{
  "n_layer": 15,
  "d_model": 224,
  "n_head": 4,
  "n_kv_head": 4,
  "head_dim": 64,
  "d_mlp": 1344,
  "vocab_size": 512,
  "activation": "squared_relu",
  "norm": "rmsnorm",
  "norm_place": "pre",
  "norm_eps": 1e-05,
  "positions": "rope",
  "rope_base": 10000.0,
  "rope_fraction": 0.5,
  "qk_norm": false,
  "attn_scale": 0.125,
  "bias": "none",
  "tie_embeddings": true,
  "parallel_block": false,
  "extras": ["an embedding shortcut", "capped logits"],
  "init": "normal",
  "init_std_qkv": 0.0495,
  "init_std_o": 0.0463,
  "init_std_up": 0.0495,
  "init_std_down": 0.0,
  "optimizer": "muon_variant",
  "lr": 0.00826,
  "lr_mult_o": 0.822,
  "beta1": 0.93,
  "lr_head": 0.0155,
  "grad_clip": 1.0,
  "warmup_steps": 200,
  "schedule": "wsd",
  "decay_fraction": 1.0,
  "decay_shape": "linear",
  "final_lr_fraction": 0.1,
  "batch_tokens": 65536,
  "seq_len": 1024,
  "doc_mask": true,
  "train_tokens": 348200000,
  "steps": 5314,
  "dataset": "wikipedia_en"
}
Each number is 200 + 30 x the weight over its row's rms, rounded and kept within 0 to 999. Layers, rows and columns count from 0. The size before them is the row's rms in percent of the matrix's.

# down: layer 10 MLP down (transposed), 1344x224, rms 0.0486, rows 443-470, columns 0-55
# up: layer 10 MLP up, 1344x224, rms 0.131, rows 444-471, columns 0-55
down443,106,236,164,191,215,142,186,160,225,191,232,215,226,184,245,265,214,217,192,197,192,272,249,193,230,208,177,247,236,185,196,152,226,185,182,157,215,240,205,166,156,201,233,229,179,174,167,254,180,181,229,235,245,194,183,229,169
up444,103,184,211,167,216,209,165,172,175,240,227,241,143,195,177,159,226,183,190,225,272,260,249,225,204,207,210,154,196,221,158,186,172,223,231,207,204,149,231,227,189,228,241,185,205,212,189,187,217,204,181,202,200,259,196,162,188
down444,101,222,169,191,188,237,202,166,187,218,203,192,180,276,194,211,177,175,221,221,214,183,179,195,185,223,184,201,226,276,273,210,196,168,174,189,204,256,214,200,201,182,247,220,192,202,204,199,210,190,165,145,208,187,225,207,180
up445,095,225,217,208,163,216,252,190,181,262,222,233,168,175,211,153,214,186,261,279,190,213,192,182,200,200,188,241,195,205,209,221,213,230,156,217,171,201,160,194,215,212,186,192,217,141,224,246,211,181,238,216,190,189,243,217,262
down445,097,248,142,184,167,221,199,239,238,273,189,181,204,279,223,236,177,215,219,214,191,193,183,207,229,188,211,253,195,187,185,199,165,195,181,175,175,237,147,202,247,188,234,227,186,225,188,213,214,184,211,269,194,173,160,132,222
up446,088,151,155,226,194,201,179,192,190,183,262,254,229,164,207,199,196,128,247,196,246,204,171,167,159,195,201,173,167,195,154,203,136,228,268,187,227,201,215,216,205,200,209,216,189,268,199,206,193,214,159,215,192,215,245,238,227
down446,091,173,180,209,203,214,184,246,223,217,156,128,207,198,230,159,191,199,167,183,208,197,201,224,248,204,202,205,225,220,240,219,261,226,187,234,189,223,238,243,176,214,193,203,213,168,226,152,147,174,193,202,222,162,178,195,213
up447,104,245,233,195,209,186,257,180,202,199,230,222,242,214,173,228,191,207,177,259,203,208,135,216,208,167,266,201,185,173,238,225,247,232,171,176,194,175,232,144,183,219,247,215,206,169,192,158,134,215,158,228,267,187,175,220,214
down447,103,174,197,240,177,227,200,181,166,220,163,174,180,249,226,219,190,193,214,192,216,180,130,181,162,188,235,212,199,179,126,211,165,253,198,206,209,195,247,201,239,206,188,216,234,200,162,214,150,211,189,159,203,208,258,227,211
up448,103,122,218,213,191,197,180,196,68,261,181,187,226,172,230,253,205,173,183,189,217,187,218,120,168,218,217,170,135,197,208,178,153,213,160,121,164,195,204,173,245,213,242,166,190,207,165,214,233,151,184,164,170,188,158,196,203
down448,103,212,150,222,184,192,163,208,198,175,217,221,168,152,222,216,195,216,203,210,199,169,187,190,224,187,190,180,199,179,165,206,186,226,222,239,195,228,169,173,171,151,174,227,223,199,241,210,166,174,197,234,248,182,211,207,164
up449,100,199,202,151,200,168,156,206,195,189,233,197,175,232,170,210,208,188,239,137,273,195,177,181,217,210,209,201,138,171,227,188,168,150,173,197,161,186,227,224,174,200,151,209,233,222,235,224,165,239,205,139,215,224,188,245,125
down449,098,167,192,206,178,167,200,168,158,217,212,213,219,157,251,176,258,180,191,215,162,122,168,245,170,213,189,193,213,248,204,217,217,144,169,142,244,162,230,194,168,200,203,175,154,217,184,212,189,224,182,205,248,239,142,176,247
up450,096,238,178,173,211,244,227,228,173,221,170,213,195,202,176,245,203,189,217,183,200,258,218,144,187,152,192,228,220,224,246,224,184,223,245,198,201,244,203,228,209,207,278,163,237,187,229,226,140,161,174,196,215,219,191,234,186
down450,098,231,232,202,193,141,184,205,237,269,235,236,184,230,202,173,187,176,176,239,202,186,209,231,181,164,149,169,236,150,184,231,229,157,100,164,230,229,216,155,165,175,220,226,239,225,191,225,225,211,185,199,220,223,197,162,131
up451,092,134,229,206,203,226,249,159,173,212,193,164,236,187,156,227,215,255,216,245,252,192,210,179,118,185,165,188,221,176,172,211,233,195,204,179,204,199,216,169,162,214,152,148,159,198,174,225,218,199,204,207,203,208,190,157,176
down451,092,256,166,183,158,187,198,224,205,229,182,191,144,163,186,207,208,203,152,219,210,163,159,151,170,230,138,179,163,187,254,219,199,247,210,154,208,200,149,193,275,232,290,268,183,210,239,143,122,253,141,190,205,206,242,140,176
up452,101,140,238,207,196,182,234,242,180,163,230,250,169,178,215,186,220,175,248,189,197,175,218,221,217,216,229,209,185,251,200,170,205,171,226,205,173,210,181,220,225,204,163,156,245,217,189,179,225,180,222,161,234,215,182,215,231
down452,097,189,243,234,243,234,174,158,138,242,191,162,190,212,175,188,210,213,132,249,198,198,281,200,199,204,211,226,228,206,225,223,220,200,188,178,190,197,192,206,175,208,237,155,247,192,200,214,180,210,190,169,209,233,178,219,211
up453,098,212,181,207,183,172,250,189,161,216,247,204,177,179,164,216,196,225,235,223,153,243,217,227,202,208,233,202,250,241,211,207,171,264,218,219,187,177,197,198,185,249,213,233,199,231,192,202,191,145,241,219,181,216,172,221,172
down453,099,211,164,213,200,228,169,212,260,188,174,140,182,256,177,258,216,213,202,210,254,207,189,232,209,170,191,156,232,204,219,220,195,192,248,227,212,166,204,218,210,246,201,173,203,177,273,162,218,186,128,150,222,156,184,211,211
up454,094,130,206,202,177,191,202,194,277,255,235,170,231,207,214,165,200,186,201,164,263,246,158,190,164,191,185,181,191,207,177,203,171,149,189,214,138,207,166,166,179,205,154,273,165,217,164,202,205,227,193,183,225,212,223,218,200
down454,100,205,210,157,189,223,185,176,126,161,159,143,196,171,107,224,193,243,233,174,147,117,209,244,247,181,212,207,188,198,175,248,211,244,209,202,195,194,202,195,175,233,217,196,224,210,215,175,265,135,222,184,150,193,223,153,167
up455,106,192,175,201,195,210,188,177,217,221,170,213,189,244,196,184,161,225,145,237,146,244,214,189,236,183,218,148,180,164,208,210,213,193,190,208,230,135,182,143,142,150,221,145,251,168,228,245,231,226,223,174,160,185,196,244,207
down455,104,198,203,208,209,165,232,187,142,181,217,191,240,202,197,216,195,169,171,241,210,154,181,165,162,225,227,198,219,178,217,190,222,214,210,244,172,165,241,191,200,241,157,219,194,263,168,192,206,171,158,184,193,236,186,160,207
up456,093,186,209,195,225,268,184,215,191,178,223,236,224,193,198,216,164,205,169,176,171,190,194,222,198,151,229,225,241,162,227,265,141,179,215,197,212,271,232,165,204,209,175,201,197,226,217,199,164,239,197,188,254,238,223,183,140
down456,097,215,168,215,178,188,188,116,231,214,192,155,189,185,211,194,207,188,128,192,188,183,163,229,212,290,215,196,209,244,195,192,204,193,253,215,157,174,213,246,220,200,260,231,228,221,235,183,246,194,232,190,163,189,192,219,195
up457,100,173,192,155,258,246,217,159,221,177,150,213,203,210,227,248,158,173,175,148,219,197,254,170,208,210,201,213,159,199,158,185,172,178,155,179,213,215,200,175,174,214,188,201,192,176,167,249,130,176,186,188,229,194,187,200,154
down457,091,212,191,160,152,196,180,198,216,236,245,157,146,222,210,214,199,206,216,169,200,216,193,238,165,181,153,188,207,211,194,174,152,206,228,223,217,219,160,254,247,183,242,197,236,212,188,172,229,229,224,180,235,188,191,234,188
up458,099,253,192,182,177,211,222,209,161,190,192,233,195,192,247,156,183,204,171,171,141,199,187,170,216,208,186,189,152,144,229,163,233,198,209,222,176,195,249,258,199,237,251,128,197,209,148,137,223,229,200,196,207,219,179,222,223
down458,094,150,181,220,167,194,174,185,213,244,181,187,185,250,165,209,209,239,180,254,238,197,188,180,115,176,219,224,205,223,182,179,216,184,171,219,199,146,198,202,215,149,178,229,199,218,193,221,174,239,124,213,270,234,240,212,188
up459,098,220,166,200,209,179,193,233,234,203,220,178,153,204,211,215,218,231,240,224,199,182,198,234,106,215,176,198,195,202,225,182,171,223,219,224,241,246,171,179,153,219,205,207,206,221,206,212,218,182,190,173,247,207,200,160,211
down459,097,205,186,264,189,216,169,176,208,230,237,174,258,234,189,154,154,218,180,214,185,239,191,209,208,218,159,208,172,194,229,183,156,175,181,234,194,205,226,224,224,179,181,148,180,173,228,228,184,182,198,185,278,228,231,237,179
up460,102,213,218,253,251,220,145,220,186,274,202,189,200,179,234,189,226,218,186,188,192,179,195,211,198,172,232,204,180,216,178,244,153,168,185,167,221,204,238,172,235,227,134,176,224,240,162,173,159,207,178,248,235,222,193,190,190
down460,102,206,176,163,228,216,200,235,170,235,220,184,186,160,227,201,204,187,223,229,216,222,183,199,192,181,203,220,260,165,169,209,162,191,199,174,196,209,157,191,185,159,242,253,147,217,141,170,195,205,204,170,198,158,211,242,183
up461,104,212,237,231,183,180,237,189,143,166,199,224,192,208,184,191,229,213,140,185,164,281,193,180,217,165,234,200,178,234,183,222,200,203,258,222,195,169,188,195,210,191,209,195,233,197,157,230,187,161,216,192,172,178,164,206,163
down461,106,183,254,246,204,223,209,185,228,171,232,180,190,200,212,183,199,219,211,214,129,263,192,262,195,233,217,202,218,218,226,225,177,214,232,198,198,246,207,139,253,198,151,194,174,165,196,179,158,209,217,167,205,210,248,179,193
up462,105,201,176,255,203,231,189,187,170,179,171,221,219,254,231,188,221,181,151,219,147,256,228,171,127,241,235,195,208,219,225,215,180,159,193,188,200,182,186,221,255,158,225,189,221,185,198,151,237,210,220,202,202,230,187,240,223
down462,098,204,204,172,166,223,216,195,274,260,212,132,218,176,179,185,189,175,208,189,214,194,218,210,133,175,139,186,189,210,138,219,165,199,217,226,182,243,169,134,211,150,202,190,209,192,189,206,250,191,201,200,216,229,165,199,222
up463,106,137,198,246,202,199,242,195,197,183,206,241,209,220,185,243,154,173,224,157,187,227,207,255,199,193,194,208,243,193,214,176,251,213,188,209,204,232,212,213,165,233,182,171,177,228,176,189,224,180,153,178,270,227,164,209,181
down463,101,174,263,164,212,229,218,180,244,200,216,196,197,213,222,225,165,193,197,203,246,195,162,230,249,177,186,188,232,187,205,181,142,158,219,201,196,222,193,198,225,201,208,300,203,154,217,156,217,185,152,163,162,180,209,145,193
up464,094,191,181,224,156,270,182,242,219,234,162,239,256,241,175,221,166,214,179,202,176,213,194,176,201,207,189,170,159,209,215,191,237,187,223,202,175,191,201,189,227,200,260,214,202,227,195,209,172,199,192,171,202,209,187,201,187
down464,094,199,197,215,147,191,257,183,227,155,179,185,254,207,191,205,219,237,167,203,200,258,193,265,165,203,254,188,152,190,170,186,143,152,222,196,218,241,210,190,216,143,184,186,186,263,207,216,186,205,216,197,208,175,232,205,231
up465,101,222,247,209,217,210,256,173,179,221,205,221,219,183,155,183,201,194,232,173,205,223,190,173,193,201,175,189,208,190,228,195,198,235,266,213,239,167,223,196,233,190,178,204,231,213,183,214,137,235,207,214,195,203,146,210,251
down465,101,183,170,215,233,235,218,206,194,230,185,206,200,199,198,187,153,152,182,200,224,196,210,153,160,145,183,217,216,201,249,226,170,201,208,192,171,198,160,180,209,232,176,248,186,237,213,150,178,166,183,250,239,208,233,196,167
up466,091,218,203,206,198,158,178,191,174,206,228,166,195,219,195,179,228,207,239,244,142,200,255,161,206,213,187,174,210,194,197,154,174,230,163,155,218,156,167,207,178,226,193,170,165,174,229,195,205,217,191,202,224,147,235,213,196
down466,096,279,241,251,206,228,234,192,173,185,188,213,238,139,193,200,218,232,198,117,243,205,190,202,167,148,235,198,209,206,213,216,206,200,186,164,177,169,190,171,208,226,202,236,168,219,222,133,161,163,191,200,180,236,252,243,247
up467,097,191,226,167,199,205,178,169,176,203,177,268,247,185,215,253,194,207,143,185,181,236,214,145,243,170,205,203,154,214,182,205,180,177,180,197,235,238,222,195,209,165,178,213,195,211,138,200,183,131,162,162,197,215,187,195,159
down467,099,205,182,235,213,233,223,199,176,206,222,247,165,155,172,212,212,205,239,154,225,201,241,235,113,232,203,220,179,213,198,205,220,186,203,151,196,186,283,151,167,196,221,203,193,238,182,188,160,198,219,222,269,156,199,217,262
up468,105,207,235,227,224,217,216,249,163,189,190,209,211,193,167,246,177,217,121,181,173,174,215,264,145,231,191,135,183,192,171,200,232,181,214,189,221,179,182,186,239,219,214,236,226,223,182,241,195,237,237,178,208,225,176,191,160
down468,094,205,193,190,211,217,179,246,235,213,199,211,185,212,191,267,256,188,164,212,197,219,179,233,183,231,171,223,162,218,198,236,237,184,197,221,218,266,199,224,175,210,198,193,235,242,104,203,216,183,168,246,242,204,211,221,199
up469,096,187,259,219,168,197,192,209,174,224,187,178,195,218,183,205,178,194,105,222,192,227,238,205,165,176,227,237,186,188,192,242,188,220,203,203,240,153,210,177,195,219,159,234,220,226,201,257,149,197,140,205,255,199,208,182,177
down469,100,199,202,201,234,266,235,215,217,239,139,201,253,184,205,177,170,208,241,187,228,213,157,223,169,240,169,199,186,184,163,198,170,226,213,168,177,171,242,211,224,185,237,219,145,249,207,193,232,227,228,249,180,203,212,229,149
up470,104,165,189,175,178,169,177,175,166,159,208,286,128,169,222,201,220,195,151,208,223,209,184,208,208,176,183,185,171,188,224,169,235,145,209,161,167,208,186,244,151,231,265,229,176,196,183,236,190,192,222,198,239,208,200,275,192
down470,100,236,143,205,258,208,203,221,181,267,229,216,158,183,171,201,196,181,198,208,177,185,200,207,178,200,189,203,195,221,255,206,194,201,191,229,234,146,211,103,208,232,232,219,202,199,219,253,207,173,211,127,170,238,200,197,134
up471,102,201,175,252,211,174,263,181,223,152,185,210,228,212,138,216,162,214,171,240,199,185,196,157,173,243,179,245,176,263,169,185,191,242,180,174,174,169,212,177,160,249,159,204,172,244,225,208,220,190,227,175,204,216,142,183,208